{"positions": "rope", "bias": "none", "init_std_qkv": 0.0325, "init_std_o": 0.00727, "beta2": 0.95, "doc_mask": true, "train_tokens": 145200000}
Each number is 500 + 50 x the weight over its row's rms, rounded and kept within 0 to 999. Layers, rows and columns count from 0. Numbers have three digits each. The size before them is the row's rms in percent of the matrix's.

# layer 2 MLP down (transposed), 896x224, rms 0.0386, rows 524-586, columns 0-111
102:466497426435500459455464589499583452409556571531416552518332509408541537484431499505464486424507480567524480483483537553590563485398542527445451506480583559510453398491600558446584513477479542462528476523489503463540483536420512583469529521507467498478451518432463514471510601518516552488443537515492505543458526557545438526426523537484
095:518571502401518409511628637577522497510375487497563502485450504449485491488534504486477404502490497506601497572498440560454484512525434501514581435450479538595510498479456557532522498578541584471465521517518494523460480500451490498483449484421482407542373492529498501502565480438578552515541522557500519649431479548443544448496443452495
103:499567541489417488533456510492529435542468527446545539498437425397514599490586551465436390498470562535473506531531453541551483561544458456446550471440415435477486537556497492516520435504554493462482563543507495593535508502594557410624444535510525349529484539549597482455501507553479577451563517565499518545495590447525578489500439456474
104:433497577462511540513507465493433522462630467598505538505478564472455409497511590591537574427519507599533486465478378430464521415555519541502570430464446436468433563596479422512568512433475490488529533547546560510526558462534488479550483461492530469458520486470566522502495516497533527471436459545462465531521379579591492442543434462559
122:508424467408558608480519440415558495593489539534488534506538491517419497542394583531493487441499483524484533462547555398502491427573501516523554431482499362544519427540591467534572497558449513550553617520454539536516496509550458607587487515555485531481492520449470461454506477523436557550549481534485514552552418554565415536552436522351
102:487500512461506576518582528518473578405464478434367578488495512549503436479505586436385546461466571535495514535569511438522543431493543537445496456497403552541534339489481467478533520492569547461452509458571532568417582422479456483415457493548384538505502484472446509465483465548505561412465493518464422522444622473486452522501508598481
092:509433514459446504523548517431450445420471475500478542549491527455581421515404502519488570477566447466571532585523387576525526458549583491540529585636466459508463493485488433541548529500537406551503571451475482560468563544427516538545536492557460440574424534479538447444442481504552476492435491457473527552448583586521454647541472473451
102:472549509393465414530475533550476502413500483450414504476471557567555632456527493477499409395475472485566489475486510491531369455519470512447454367568462516499566491576485533513481428530580539524568534599543454528474439471524487522487541530477430513421459580471464525560530507468484520554511529462534432500567466470504475404459514528525
101:482524505474502551419486480596502503544480546545489465447448465505440496562490486526525461536519542528534387581517468520543548578539514543494510530549496456440480438539510573492552520509422526488440585382435412485437493397549464443520396517387447563549405586504572543549521502535426564489523526552536424531555425457549500412458487499491
095:512527605454548497504474544534477479481434488597404419444471514527533584490473574450495608447485496519497460388433492450463463491464510494450521465485448525508531641389491470420576528568516517446498462563471427444583593465500447483508472528553518413618574433456563488447553512570526461523379412577539509474391397489518593469569487561445
104:585526441532409459534457521475463476399542565505532394462445470406468552446576404510497545573545511497474501508432533596480480489518520506577537452425526394528476496601440510571468501573590501492436499533437509463443443502430536458532528491473500457543520558401486469565458539418577610564550517415531508438546465437454510508487488463415
098:502527488610471548523437563503533525487468497426459426495503536512554579433463473417534538540469465574510428566366442477508470481524503493475542548465482524591528485534459471458466449501521615434491518462442469528459568517549525459495464540484554469548453362491589463460576563398561544516584426522471507587505437560417529463552492490475
102:429459561404599485524389572506425480461546494608449491494424511470488431492529529472442503516576512513453473560542462497493484547582482492526548370563442452409479470515494475422485476498531438524487494480460503458573490411573552512501548577516451485505499479516470437555406589506532469449515464455491490438552618490570523406491519529447
102:527548559517469470414479558461435496528495486436403454544485568510427484524484519532604452567525503590495526432470509521494508466499479565485517467483491449525615551470526431484581549506467507517532541402537432454641601534515517527480461505476510497467583483503543544464562555492450532527492422455486396506485411506487428504552542507468
099:510436491447537466518586513437489512437488481438507481420509509487450461479521537514513545514530477458457461479460527416471510482438591490520512520510532496472540492496373555466440479470525533601423508458522459596483488493472472463458550521496557486536527418476522569589593327428445501497522472527480501587513425473532489482589503515470
095:473497501463581540441515426541441538483519476472387540469536499551523469538534455484477508465546420475517451607357509507527506505570479481501520430554444490477469526541464611573469469468543444477463534504538525477451556507487487565452478642478388521458461558416591513560491453485426550477494558433490487500471494430557454442441492547442
100:499604473407503510628486485615487537513539511498517498481429556467588453500482470472577542391510475492568479506483536583476581498503390482541492508475451545475523507499604512401573505461555556490442482519547476550507563563535499536491411566542544475409483504505522477538402505436421504515484495487412427514526575457433571541473562569470
094:506558617480461533456424452516470587523486513504452565491520495495525476492405484550545534478579530496492486485397453532561412458467507510446456478501509482484541580503423551542534422594450484520560390509454499525448477355514473439565498528515489565552530524431604467507539442489582396575546495635539541487463438530543403483459472421601
099:434522565475496475477561412502482527519531449492545488462478524484523567503425543563521473400360487516527494553543497538609405451458490493443441535591453500461532528507439452443493507584552497504542437564548518515521499392506610440462557561517543480409476512520527501543542551482503493442529624468547504582426435503425487555556505590503
096:516600450445513497516463503505490597483558548382483503470578514522558461464406469537461495472506506522377502513404478552542462499537488400464564560424465475551516511423517543449492498478432484450419477559489477476469550495475501438540473596548556486576438495475438528490511495517473523502426435519489463572430473541537573562453605479488
097:492467576566545596510597478471542448493526379454486469432500451439504464534488452534422504586503567497475490422531575489467517483491513536444521571464460494569467554495546487631526502463562483416530588580445488579478509522520429548664447573492491538384478476472437539581585545554553551402476504481479517509493447505531503520484456436584
101:533542486531454583520585491466451588420505540452518502504485620562539562466490470426504494533396521425486484454490532368546419409484459532470527519482525563341591468485472551564469436523517552561526512480423473481439544410434499519443516452531482585428494457426482541536559404535449480493447516519567498544463454487509516502405505549503
091:624519496577513576507541553536451529417481499514444585530478592528525478528457509446496430481486444411637561508523408557585493401501438384444470481440483431459448481565536549469476528468539543556454529587501541542559478400405491419546491528497511577533511527495547487456446542463458506524530476547523499462386478454483617532486601446457
097:576561442588474429353473597534467449506427529527522597570444581448420470540466539374483485521431421468512536538528446555463413546505508461477504551459582495546475502521529574416577484532552499502499562503519491466558563496531463488541481463506480520478521497526442547413448412538570505480465554563492501469463343440463526504619463548546
099:460442474491499451448505560494514619433554543529455443571466547476540515532444513558446534490572420522543504510530539504558416519496546521397553596450544510461473529504496406511550543498556504499533639396503457464530509416511484516467508455592472505506469516443518484525502498504460474417557389518479508486594562462496463557544499479449
101:573567492468453520475472515512342563549468519551475499503511506392479531338549513495540573381481490518518442529517424467504440509499510553449443506494521477554498530420505549449474438585489529456513424525542490599425500584467536417493517480535557460500391468483510542381508591541526533521566529553463555479441462528462572505489499562416
098:496488642500543571475460521439456522489416456492525489533436505523387567440442471509535483542497359556487541496490482473583494448522586618433521500520537548438514409470432487550458537500566426480492433439531484492589650505434548548551510475518507522495416539522490469539479584510495537459565533456399472415505507472596457519487361607487
096:535443497545530483611623495625431489511441478451533476497536477521490513455578462542477542460523508367481493490535539475461507470453562464485426534552556533481555418459535406529579527431553513557536452476512544426410534473478439453540592531496550468488538564479539480474563536520505521437441552518475472518545449594371496546525496490386
105:526419433558565449508471439463549470464504591494476546541445518440504465541529494494540595488481470465494498558457473519598521435530462447533540545591514491503501540524479477497531403464461526508535483491496503492514479460345422503470537461605464498356462482447414327489486499448457517469441620491495524528415475439529484457494478507518
102:564487490532528456501382481514629584451505493506517543524504499483487499544447472523472545450579561419561439420526464489461550493463515536469591559515520549456456531476412559522526436486451573497533563559394534457484453560418575566453557508562436452433427557431539503495577524531540524505570518460528538462404605616496493544422508437482
101:448496498509482541434536451538495406538407543472538383456489405502504501585567540565563508502482469520442468377510482458596578504510505617514518558516513445440446515429499470519447474504453488521462438478446456594601490521466446549532573485488525613451521568458438472515485517509503529494525474460481461520559507542548403556501510521504
101:560522479491446546505592524571563487491506546560493449430559503410497441606416493422559567483506491526507457629412462497549556476475493389428427553565533462396510455496490452425521497452459460469568471459500499523428520503472467517575459479502405575474438563451534485459519515494536550541404469466494502496481424603472522606567571517499
102:536438519468571470423520532510420443511580493498588433636508405562558541491492547553527470465512497438431486449414454487493454500504425532573527541504546552509558498412524532535482512493557447492502514520534525450534512480442497458467475424533482387403549504505552516601470551562543527471571469420554476422453547457447518527479438485506
108:478474523507485495475359505510545450444456398616448626387473584567521494529580519454595458569494415503574553534536527540541433490527525449498441445467603484545444524477493503491551470540510549475539511492513473434576494440415451470424484488465430493507433517511463577536553422469420492532485448497430500463555482509494541497521528533547
026:456513499478511550565504458577562473473457619465516467470439607482424497502489491542587419538473508458624492522498457478382505456508523524509512551486559509463312438503514485550439500484552491476570504529528454502515533463517484513481545511498429519481578509491546487505519469534491522538483504524515424519491503505518553578527542500430
096:460592471442491538462499528443412558514546554522489487517403490491552518457498534581435497404491539505680540509436535445510479482493519457533511573514532502485457496477485516449525453418518562506490504554539509586487475371508529459502485523567511509453496512465451503497517543584447537437436494570484570482310491363476569531560522546543
099:493502500567517542459595518485554465500527425477491462476459544547497449483526469673507482560472553532393519503543550442434521476587410520414563583519499489442533455578537594598579488547485483505483475501472432456573493437571532473474498503534494508562516505416536556562526555466434523541539525526573565464279470528547497472524472398523
101:578524494490481505491551428472495529462454504461555568465544557517460423531452508469505450412513500499575502466612402523494495483517439418476578458442462468518548538441422552519522403414561396564535576490481511567460506557514464563513516581457521459467425463505523524511544506565448457486521518426457499550454494559567402465599521465507
099:516455515487558615570497515518511512599552525562519463577402518452570396412485469526588567437496572480540476459441449458450513515512483487491515629503517440515549511584377666488545502427520563494549514534440440488428560464454452476564557546515506559520504442497503491500545449502464448505523504504391468504458418485456518575571531602396
108:520473520511452484390525518476570450489512502415516515476557411557478518568526500518528515461596473509390533445546515552451506479556492503548452403544509519499580485395535552412502565372586470542541484491518520408550568436484485580512506485409512541532485494428489604564503515402537576459490547394608504493480495430533568508513443470468
100:441410505472561577474587469494533595434488490577573537436447533566531537537456406535504526558481445494515494523491520496480579486513496509465503508510437507457524487469419513604603450539504545563448587599399510521507551542434522445622476509549492514513474468437504473463496514488548470450529498545492519556448511481518498477475509459485
098:561471446419398567446571483436484572495430506511414538538477501498621516489571479529460517462479540476488417496500475512550517516551582466422436484468477456416523486533503466499483539495521350493591556582390459432504590476464527404458413522566530433526435530481461457463520539496537473466473508510519513466455482504497501573498467501339
096:448497401534572476462444465525569526427529532511572600360492502434551347516525490520489521608529510459572417563489463444532489479382615413544504605510554538500517547526470518550523558485482504473501565462528455436499473505460450530431501582490419505558432469494470458426501394477477487524500545457458429520422603529476517490495460468438
096:546484601501583494557477443485559495468437529524504538438451503548507499489475500519436464493550450503517470429532481443458484531545549538613570509380513461456576485462600525578520529499537523518458489493425417444478489473528569500452476504523521445583467528450445480605464514490556551487523449523463528474382471416493501451428439500463
093:507514534479498569556445587446451528504538492579466462454373515502452457458504509482514458529521492512503557475465465549485417442557559503528430466533543438499470582519480453459474503571478506513393508470489483507511517521463529473474535479457365495570454530421542523494451468535545533571537486534454538502391651506520577514542544517508
096:492452538465510384525541515504455505532513435503470526553543439472511464491547520573537504547516474493571504493595467507571461536496449582530534520533568481469448518491451426456449524568465568458494559500473478488446496439528542580477538520428445522457481454533538418459492565413564536547484513479502508438505478608603613488593543537461
113:609504535526560520567369466523496513598494438533372418426450458558527472417499471569480513502479567471378504420595528561488443537476460514531500536447540478496528495507462524467519522520516480416552411488454443445496475462490566502533501457551526484550549588528561534471546601497431499484574379594452406536535458558481480475499510483425
098:517506539395529556491512544506530464463515463571458529459487515417546505579479470436470479482478460528484451439533530473540455488568424519532577469545440518503410532487527489608604485342508463600569495554508493452526501537407472397484556533490472578491487499430428423509493570475573483461436411429493472400490406550498505466516604493516
094:522546430489490514444456590470544523438530534545476563496456574522531525534508541568508519519505468487578425544435415477599427504528473498519473483477560514581437481428479524531588500544445530502506636536474474470489520436497465473579443531587479492468477476467487531412556473559555478509504589492561507497505471509521438495548507435404
106:506481517401608350550525486591408486541464430406416460453478459416508536479502557460516551506535496421456558517574507586461393536453504569450560498549493515499565588579499458546540502595521525494452544556507532484507458441475549469512517528419507473463492465430534538559493444509504566533548514584575508468588500538492495393501467501497
101:444519486519473562477486483502526542600558503443487544493538528539475508563454525495566466550554488510539470445471498550503472480541468468411554463442559467433431607515483497527409487472425396395493507426411548574592499476458556559566533477511569590570501502458412555482628491547611473537413524539501455492442430573502483540493523516480
101:465636517511533414519511531455507463453533488517487430576459583520451477457472583439547430527570590417574517537521407496518546456500631450493482484504563513533519514486541452459574451536479437582587564485512526437401530427508580436586423549497499441492472490455493452461549480536451477471557526470528430581516453491499494500487461621425
106:550433464546593576512581486533482518547500472540551544514466485502432522498496503544558442467516470578505506435426509494482494470459480514417503490363464481473524512442478488464514465441548497529540521492450494412578524508428477502536490494521575508472527473486523522478505507540503572517419477600497480524568435474561518529494400549526
102:506529525405550398554441494491444489595495470533510503520605434577504511493528538514522485558447550482421433423539550408528560502569485575550459541578558509441478504501457466505453545559512460454548536555512582489466502592543477482502473500452480451521485479552502525604492587449492430474516572424560462564485456495475370435523524447487
102:513539539424504542483455500586497531544482470509412452431532527483525470554494400426528583485548454443541552547477530557517482454435480491462513543528514544535438455538518473372613535604514569452529450548396524511410558465547455404492437480492474491565540525502427478397494642561506575459528467555490475538526558440482553562571512478478
098:558514515513553512539504441504463508525479509457579519426513519447534484476576609494552440480430435521492500482563541533475346519508421484513561515475512618457467491524448600603472430479424433464515519560442498594437461461477551550524535527498565389483521507526429518465429506542481578460515481390561424535500541582506630499477517507457
100:536543559456486480539487472483511527495629480600471510524521387367548512527536551508497529554503573459423479511540495520453432465548597470449453506453520483540501481475524514480383449419569379477500436532398455566465461480455493442511512516587318498450442578449543525488522459487453488504478454463586483480521464478550548508509535518452
102:344492490496491532427442488566574598523500532476510505463569487456557539472436432466535524510543504525453547342519506515514511438533511514629496462534568434509440523518472518562409458511504541486454489534445559580493537475535510522616550405561568473490480480475538510560520535544613579398492499590522507453302503462604463548542447422616
094:501386495477394517428546525548518485554480552571452558455540452479456455491451503456486529452513553548488492406447506512576516566568544419452399445478501410425477567460569405439505460553476531503483648420433501519605532522506620510485498509561459511603502428506485514481543454464603511521494439519547482501397503595560558516499487422468
101:556440386507454575465484480567474529473445495533539532451538522426531458516516550488493513523494561434452540536460464503489424594522514530504487441417544471458462443488485483589486536517564498479469479552430508595577510439519433443538462497565546502451467372471568477562417679519502531563537588530579391532548441548478447573542538470473
098:483484475498419504412495514523492467482506464463491525521373482477499502507509525475532523464480502436773504531549511567568454512502556608515570568521436486540499513482496526488441468519506440484460497473448492495420456407468477482515524523497478450472498502521471473436506501494509530450518514523548496496295623502480485518462508492525
102:532517572514446457493532489456592465504459472494519469543500483549555438477540479501479471426460535430465533553548498479466458448502487513506467525460546436518431486518511454520412421504563493577522467564505430548588531469494504526518416545561428528466507479551434452529518553548520554373520409532482488486537426423450420550509484426501
094:519485479533469566533476440543493461493571525581540450513567591445529465466511486513506557446469499567584438546466437451437525468479445475478527524579392454588533493541556571465406504532556506511536461552417389506416521520574462483515512549480466426452567520543466426497550525416464419474442464453541383511501392486456492480611538622429
# layer 2 MLP up, 896x224, rms 0.049, rows 525-586, columns 0-111
089:401508462494475424544535493529516548461415528535591479425495592500489543483510445495460521604591430557548440521493539505433608517531490457530483494483465613462539467616561469430470513541572550510508530539517484603458485439505460461469546477485580446482546494564513445576473536528482592512346495501509508450533546524503473592405540461524
108:526447496471471431541506529488525494594494453489595509497475507480530600399464392531419430625508442556462546464476512553436522494487588520479536564509487623487474520537584516509482518464527532493499561497496420499559531523608475443496557488471561438555569462575516581431490539542409557409467552476500443470526489536467484505464444500422
104:484524499513592513555488476501522492544543514535550500473465485493386521522455445623516550482508517469439496518501528552499506525526498501518472549486495481420587452491504439506556451560489549615498541548469598446495572531503481522516512503502578643481606580530453476497537538488539569536403445487461554510548501519494479477458538444461
124:445447528477455508448428572470570545463448485530527552506588461547526488598507485454476415474555555460412442436546561421460520538545402514550468542527498501513601493509544526535487486569478457444543338501494544498528471524552492487530510465519487506490653476512572503479485521500455585490515453554478640509493469474442508504496446511497
102:551433499383464560466503607501510465587455461487496510526504493444517497518487490462508455502499498415532556414577561446438491526480505525545512518466480494609519388469495496472419483581502483502499460443539455511430423475548400616522424458536434504544511498555444473494431552434489477463487463543452523510542514440553386473428388401500
094:567494447471469514440541472474379482487449404411412529578491451457478451551531478638544445534509481536543502534548458427426555560488580458550531579462477442584472532477531448518519493535575461479493514464490541558529556526406469502531481515556598421417509474606548539503505434482457475509412485545460584429527583426416414489487484569566
103:532381532487477561499548473502479478467511537556534503507514522578504543502424475601543549436565540519465408538572459491471448518491653522487578523506475529524494451575505454461519548422511437489473544499605517474567481587442532572516560513487515515538442427557434514493509562510454468522500406555567516433517514427500468382494556619451
097:510452519373576459565459439547431492476494523469460470523411421484478425477412519508512509496490572496513480477554449547429501437539459512467596483485656525572444581511533537552570577471543526503546499512503517584570490485465498567553548447463493489526501477551536563524453521554580448530499570568509561408552441448494429509552551548549
094:515516447386521506522479525478529493490523516486505514518625415512546466569508495492554551495489512493487490441524630412510530420433520548548484453465477586415561495482528533397535558535393394625441458523557600496549463521525449413468512558532514482490500478500383576532455490617624497523628375496496489433506490546444457454475509490543
102:522463563466460461517468422478501521509432507482467446511481444635368493477514528576414483484424467435570531502518491566502515503523555532532527468420548497485467450458543473525463478374490379522543432571510563463453432399506480544549471401445460558551453492530526440544467552544531420484516547500551543447535606406406486500533542540467
098:519500551489529541589524549476542478551506534493433453521463527511485558443443448493349520667567531549510582511564534534385516514537557507459534487476443525446557541487532493529379493546481566508526492489507536491500513472570479505510513517458489524550426435615401524502491609529486469484507577520454515450517538556527426543431477496506
098:547473492530424484494500549471345585570553511488539522412534497515392488502485468513402503472503530565484509486515566535439553486448634603456426523477488466470444534571525422518528483443466427506406459635443518622516504504455455499484484483492660419475476489541585480537482570509497536516476567508515487438540576437451529473385501492548
101:455465472503471527522452434461438582519567506432549510528501498523501549517511410490446452512518551560436392454557587511516514500634557566471552586428498499462531419433461571511511562561482516501573467448436509444501452555404406464566625478463481572423454561465466530478493359582521516567501538547501467419545481569361388437423582519448
101:490537576554538507452528451508556438597465488424465512450452478534411498456545490524511619609488556433449508494422472509448622548535533423484407561398392553473559543546558533472479484437519551424475501523484456604496543483505515542447522471484577492564531468426548612592508587484530418526480519513456527452517515437518542476467437460496
086:578532478438549471535521570456479495502478506512488495513485554510449486468546443443434564498490430473378387508416499446491540637486448500498537456564479553514537460584486528548473590517535498464432424519499477513471459540444554471511435515448497490489438442494555436605499398510541499448535436496575528579519436498446447538370468480485
101:566439514468598474505513472452492450554536457470517439513491499530561587535525509548560394592438451529495512497475497439454493438594472502502491545467473531581574485493562458478492488550543444482514494527480546500433501553560490518544423458520598487582566399572511454471498453574573516479451451388450468527530431551539458507568545536468
094:512384512498557560427493460478453460491414483459539531521532422463466546553518511539552535519542451447467553555546527422467511492514587528461548609492426600459507507570497443456484592506624565525610435505540538404480517551453533520560502471533488548540535377594486584495523582514367486476548445510530487444492492512478398480502423577503
101:471471462538505601388497453344613599526469531556477486451529379555383518610510482514457471559519523452541443482495516486558491534462521535527514536440485440542438427435610482578493557454507455541499432380477547493492543484466457482472471430511516611536514517438549452513500587574478434515524503543577466503565604517426458483567566551526
093:448484560433588511491426501544461488531465432495570468547480529592639489359501546501517419530516451459438531516427494479476454509519508557490524541316585560533528560477528380510524563449528502571549428473561504496578446409478473497475574390470506582507461488509453516524507466522472446555516535467555481481517511529485543526516568483450
091:430492611560466542458425535522523443477557458519471508398446499464503483554568544531422530500497491596427553478465477490450496532435459500496452543426559524571617443542538452487441536598454544564572467441587472449500522549447479438527568465426536586456507512486514582527458423469542466570486544485569475401502446489548459455424555481537
099:476521547501498519461504482543503401433508567633495452417496458484481458464488492480469579549513415468421416506536506469515525562571488458518418555581430501627473544570499464440566615485458473418463427459521477442459503527555523523496502475474568557401479485495408485504468500568443441454573425541581471476498542495580485478466515507472
088:475497509543574482471481558511514514539519499456418395493513501595473539494508525487438554462465408541473436491521507418519485410426475417597453474453523541627538536547499447481515491493513556457513487431564550470460538458538454505575470479484510545569563432489550499445491488479534447526472454545501549533564483606548514455497511453514
092:509504442493629439457509482439495450470463421576553492572582500477480543488502453441472458463507408577481439524550478431485519557503519400528466494497501523449599521493593372413499507542534517544578515569593509503570513516549558472433449424436524544468509484564478481548439371530536515459474451561480485483462473454526478461531509512450
098:462516481558525516557422429426523491445528497535440539479607465491463521581481437497485506502505497570551482511481492514523590502500476508452509550540491536503556498496552494489611491524490441510463485499513496603437408520451492489446498455416496579554509535492616573484518521424479433510534558435488463445502491512524513419474558502613
101:502463567462575452467493517534410497514478471599518485459479508547442542552523491585550436473542468481493493544450515511484542498511454497508550473518524381539519459518476552533513482487518438535504457484562520563468459512472503566510488437501522508480424535475536471628507526463534521521481580505499539423515454428441499434531535398527
100:450419480533547453557495491588475516541517503563499502444508514495532559518468455518487508520493371533478492440492604506495506553504458470542467567554532450507416427505497505500472516465550565527572472397526464441492577403478456466540523381502490523494501340540531444536482424506550540421437448553498420523517422422529502596483406537529
096:472503587463448497486411463540493439481465559566541457545526498577515449491418528538531494492519488428436538434583498497472491452507559507475417452507480615501556503575446476545461482562485477516514496502560496531564355422573502527473426507440556540511542571614504423530444512499506392428529534459516538581487523452514431448494412522391
109:536541611458515429493514499498489480617469406529625400447569489551480537401467461517472535465462435490469489506467524491442504551494534483630421622454408490538513461508507456474488501440514544533557468470523556577469565445451523440542521479436588575452421487444401453631523541563484543382439528500653434436497504418505530461454570504446
102:438435536459493561482517556480472525512524533545549553499530498464466471505448368465468500544426512490337389504508489538553453527455472431529437556463503407501480562421516519495489554562456456549518467502485446506535535522554471521572601495450514563482522462465426552454542483459523457524586466624551524446532476495445486465537560516438
098:436549465416491460455600525534568565508602548486534450607523468434451498577442435478482505574570515491539466518544591490460497553481446474540537447477536446509509474460538500567505448444537571507581508475488369514545543482441478463455474368451523534473509522442530547481543465572421542546566560505577514518511584493516501404534506533505
100:449505548480614495604473518466467546474444507493608480507573408484488541457420527579500577538533491472437482466433499524353463527456543562583479582429456463455432542447531402460485437432456518474556478447460561524566505562521527603488504357480542513525468484564476459555540537488477459585459536444511459559525620524473488539522468461511
096:547396442521365468486433495483522500444519508533550511458479489465487460551514390455462610501561493453416564487449525487535472559444489559599480549578477448473477503618541562583480536571504485526491465572518445454520453507505456549511356476431464512480599560588602464521491392480585533508519471484567423480593495559535468522507494545452
122:475490409481482493582414471415510436479550467474498519558561459596508508466447472482469420517538555468508478505567493521477522519505544475470584531508568514578541507587423467520476472541533408494485458472558555603467466481503486433435497520409532582566473539508537612483461407544505385511504488474465527483556429602550493457408525519487
053:490439530535469420489600491504493471548478565469552486424496440566538524526558377560515507437443513468466498455595663588429503521484521544513490675496593521532415498587492432539446580488425492528495451431568412613497429540514466472440510419413581474480535475583485534564511482450490436430475522460505508453499611553535442492531533535463
091:549427454482523435449462398462630489486504512617547493461518391457383513535499488509563589578510422574522488550446517519480528492552480467470479531484533520467441443538459539563414524483494372528494429475429598535466592561426444533488581440470500513647533495457535565469478482365541443612446513480464474497516468545501528468498502486537
107:558404537435375465575508405510524348598466520490603439541479451537463498477519493603409526564519538447398453424557494523493504655492569600504555539469487461510511449596542506468447531508489480550510481545598536526540515454512489467596563519500513513533585481487479493457542503462415515426506537503482563439513479549454420530458448575508
100:446454371560431512566576505486533555447548568528441548480521417510503614462511547501449479490475436503490490537477539443384493493590530511495546515552593487478503415515359516521472442512538505603504516515505431470573475479461447411500380535403510525563525429461572566520404480524457519585552517592481521535509550512542483450426514464457
101:566483588606460491438546536523540477494573480504549484517556499496443502445465414491403579524498513519400562462453481507597503595489618460502424516471500475484514457558470535481462594407447472406556488463458511553526496558521499467499546478386552456531480503463454582530544446489533469571504566479551485466520491507503479547457589511483
105:460459532512457548447535484559476441512449562509608488423615497475450537465480452518555496463569481420519459462528562522588467549521492466478416528491534543522491494464434490530467532450505455486550526468518554442533501558505499546476456455389511536539552502499474508482450516460502466467484512445561491466496524488408500497428480531474
098:484485524439460462466506424586502340567486570496581414469493482489506583399527455559488496563433527542540417419455516487470602497610512516512489483581419500519470526593543436452467523569499515545398514519521565560474509585540496537551419511409579470456536503487401518558453453504515453561404543515502500379540513438441505524453585491441
101:454417482437513534468472479409455477600464513589480471529498549525564592420508540520514590520544539590466565533480539373379497505505610480501556550566486491521482502451507467496468586506554448521576472439567514467477470487567461487603507448555494512604503417519484436451530533480475507543501430494497572454535385437457400483492469531448
092:545471501423589437508475591505459469505417456416428441519485502460502560417450519579571498421479445503547464434592470425471533440571472510504560520566564595496616396590489520428426541520490470460464492530556556548442395478516478513517493482411460562562474585543523535539516457432464490467489447476437641546508505571562496453462467503558
095:560521581434478461523542491503412470544462535480474499533526424552500510358435426605556528486462488508467526455579450443437502480549437511413539489493511496659488547553458425467508515505450376474466411530533510541514445446433533557430412475485572554521495458536432553443499453462404508539501503625585435502490497447553522465504499484570
092:475532548494531557560506500589480522431542602515468484569523469531480532461429450494419467499440516542434484411502510529454580531484561505473496564581525474523474526513439460561551602468528544512616577493554495503520502465525481469572535483471589482485593491549550445548564477496415517455490440504479513448485517451617447495541419492577
095:429512513444520360433450447514499529540404532469469479479557507424543549519463442562500431495404540499449429487512504565468651510474438448538430505474505523507548465463528514417464436478524517467438488506625449509520435539504540552524541563472507558477626447568509588541426439524538462522499448424483492396529488506494502402509513460458
113:544437486466588467472463476485441534585538534511502481535482526555392536506444479489541522486499554430452462584503473462499492486549461493450547548447560430491445375493558517539534458567539541500570482511528566567508548571513490581529565468514561523500466439477519462483473443556470545539576557472525497409503409470474432532475616509400
093:524461473521505531501470471550519455453465530483527466480468457499495529482365505493500539448466477520553462453583611565425533523477515575489504495513457559534563524511560537500440544508530532519523560465489453565462469557507477555518460557421511581418533443530488535531522517503537509517487468618478503467463428574536428528360501417512
096:502458426542560532543501519424512403541452548565457514501532519440540662452448476464467559534485492594547486487484569453464569511505561491473477627581513476548531366539540409413417476508480498438501513467586476508441520512531421432511528441441521540547606378572493483486500405460451504441454422469595445564512480538397515464500554500547
104:388526496485466389561442482496560526528376517592562513571546481533495585516523452491522495494575548446436494511541557550512496432500463459555568416491488536496508524448499596535506430574485442492486502535563520531588482455532494477584539422461554438597496481563460541492580565396614540569515557480516547561535534437424525394459525501549
101:386471496540520466514482421568481412447549506445497430477552516496496531446490574401436433566446526496454445473503555428485471526512539519424519484626485497532527592489525555552409461531424519557463505566500528496498410594470464509412496554474527484556492489523433532561467491437582550505410403482506586388518539535536437513452519479571
100:518494449514454516480469599467517428638554548462423507483494460496507659478460495437470435620380540577500390564497558515442557487607558449484462536567475457505427510473498515501542513497565518567502470536477463525516500514541396553534523499409441556477510445441567510493487467455438515418574543485534530370583480416559413491471471453490
110:437548499566540535410473525576530442471522443447604523529527453448502492490406496453494498526550527441444526466482531498515539519534563566553556503526446499644517498514565417526420537559443435531451466483579420553560438481465512594541536481397455560439569551548429436498513564462471406461468515525508592502534431416563457431473457495508
104:481454482542468557505573440520584482537631586485507497451495450469475506407522443481421561522468488494457488512440481565487461556498472520514492532462546481488579489535623392516403456594478495449560530500484525525513521461518513467552502527410544515433470480444522414544526379475466467573450478584521532402520476440498461484476484435507
103:571466582447499443515515514575390443522426472557499455429550496526434546481374518491488523529476479483457471471593501438458464487532458444460463457562465515576481569490491468494548488486494467428570478466548521541531531484532518494502462424548588538517564374491545456619546552519478489447474395448566520459503503522528491600509468533598
096:571426446531578587448551512493431543547522472502558403489480461442453549483599481490459493501535565571468547533500566424404503562542466609486399571581436418584508527479512480498468562478536481527493499524527503515422513527580463561571549461527509470470494394466506521512497484493489599529490441523397636447495450496495498487501490510529
098:453410545404626555528397490474440533570533521433482511487505527495433521508530465612543476425505478495521502476471503464376428607526507531589451541494560465489507479433557435483383496476420494538613486487453505507581542517554460476519586409541495463540492488542474564474468487430444535595528524504454521485551568557412458495524578537510
102:405519477433609453417446458498444504562494416507569511475509455473525510575490475562582501527484506475400422484509560498511552576448452547513466489520538484523492483441516559534442468476456454516444519470468415571525466512483477576498587541532534470551478514519527489578475453475464459495424518492475554528502405446490441447490494432619
094:508486524508456493483535489497399505496541518561540489565549483518449547400477509487452509504512453506323440490470473444453507493510574553546612532501546457557435476543430431447510596510614443504574475461521387464599566571555574437538454478459555499566490419475481437487573507539428568509498495518559501589551516487534469573493541593497
099:511573568582524465498453576524550472545516531542536501518523509474492502443445475476540587422493421497495480437520550475477482537502445537478454563476454523588491401401474458408470529559597437550503466464560455546522516440459449450499508502485515575546479406439412522605459510534490430480486484526527552442516498490490461514563432404490
092:538538454485521484494491455482501524568459406422385414518525508426451547549420493495501554557431511606522548555543600524538609429427498553526417483579464537572433497509447538471460541500509397482515474600505508494446476433498450521535548497515515455585538536512489608508419572417431482458536483495499576481488414493502508515469488508568
100:473432546432628441521526433493504557485393551432526491517536431526523509526545549507448525423448464496519542506492488490483495474446483543556495528434575464548507530444366404497557475471528529538576462560507589469590486545498487461540427535522607477560523434545547593498532480490580507475552397434527603492552544533424424457489419476594
091:513515556504485521486536493545544500482455588513556471488500483444571590545549487506528577510493441523538559476583495518561484533484531472573539593563564482490606478499524481509447586463478506594559538450480427558416516523498432505574511486481483540506501404531515544460467538613548474469378507523587502529575473557569525535467485534486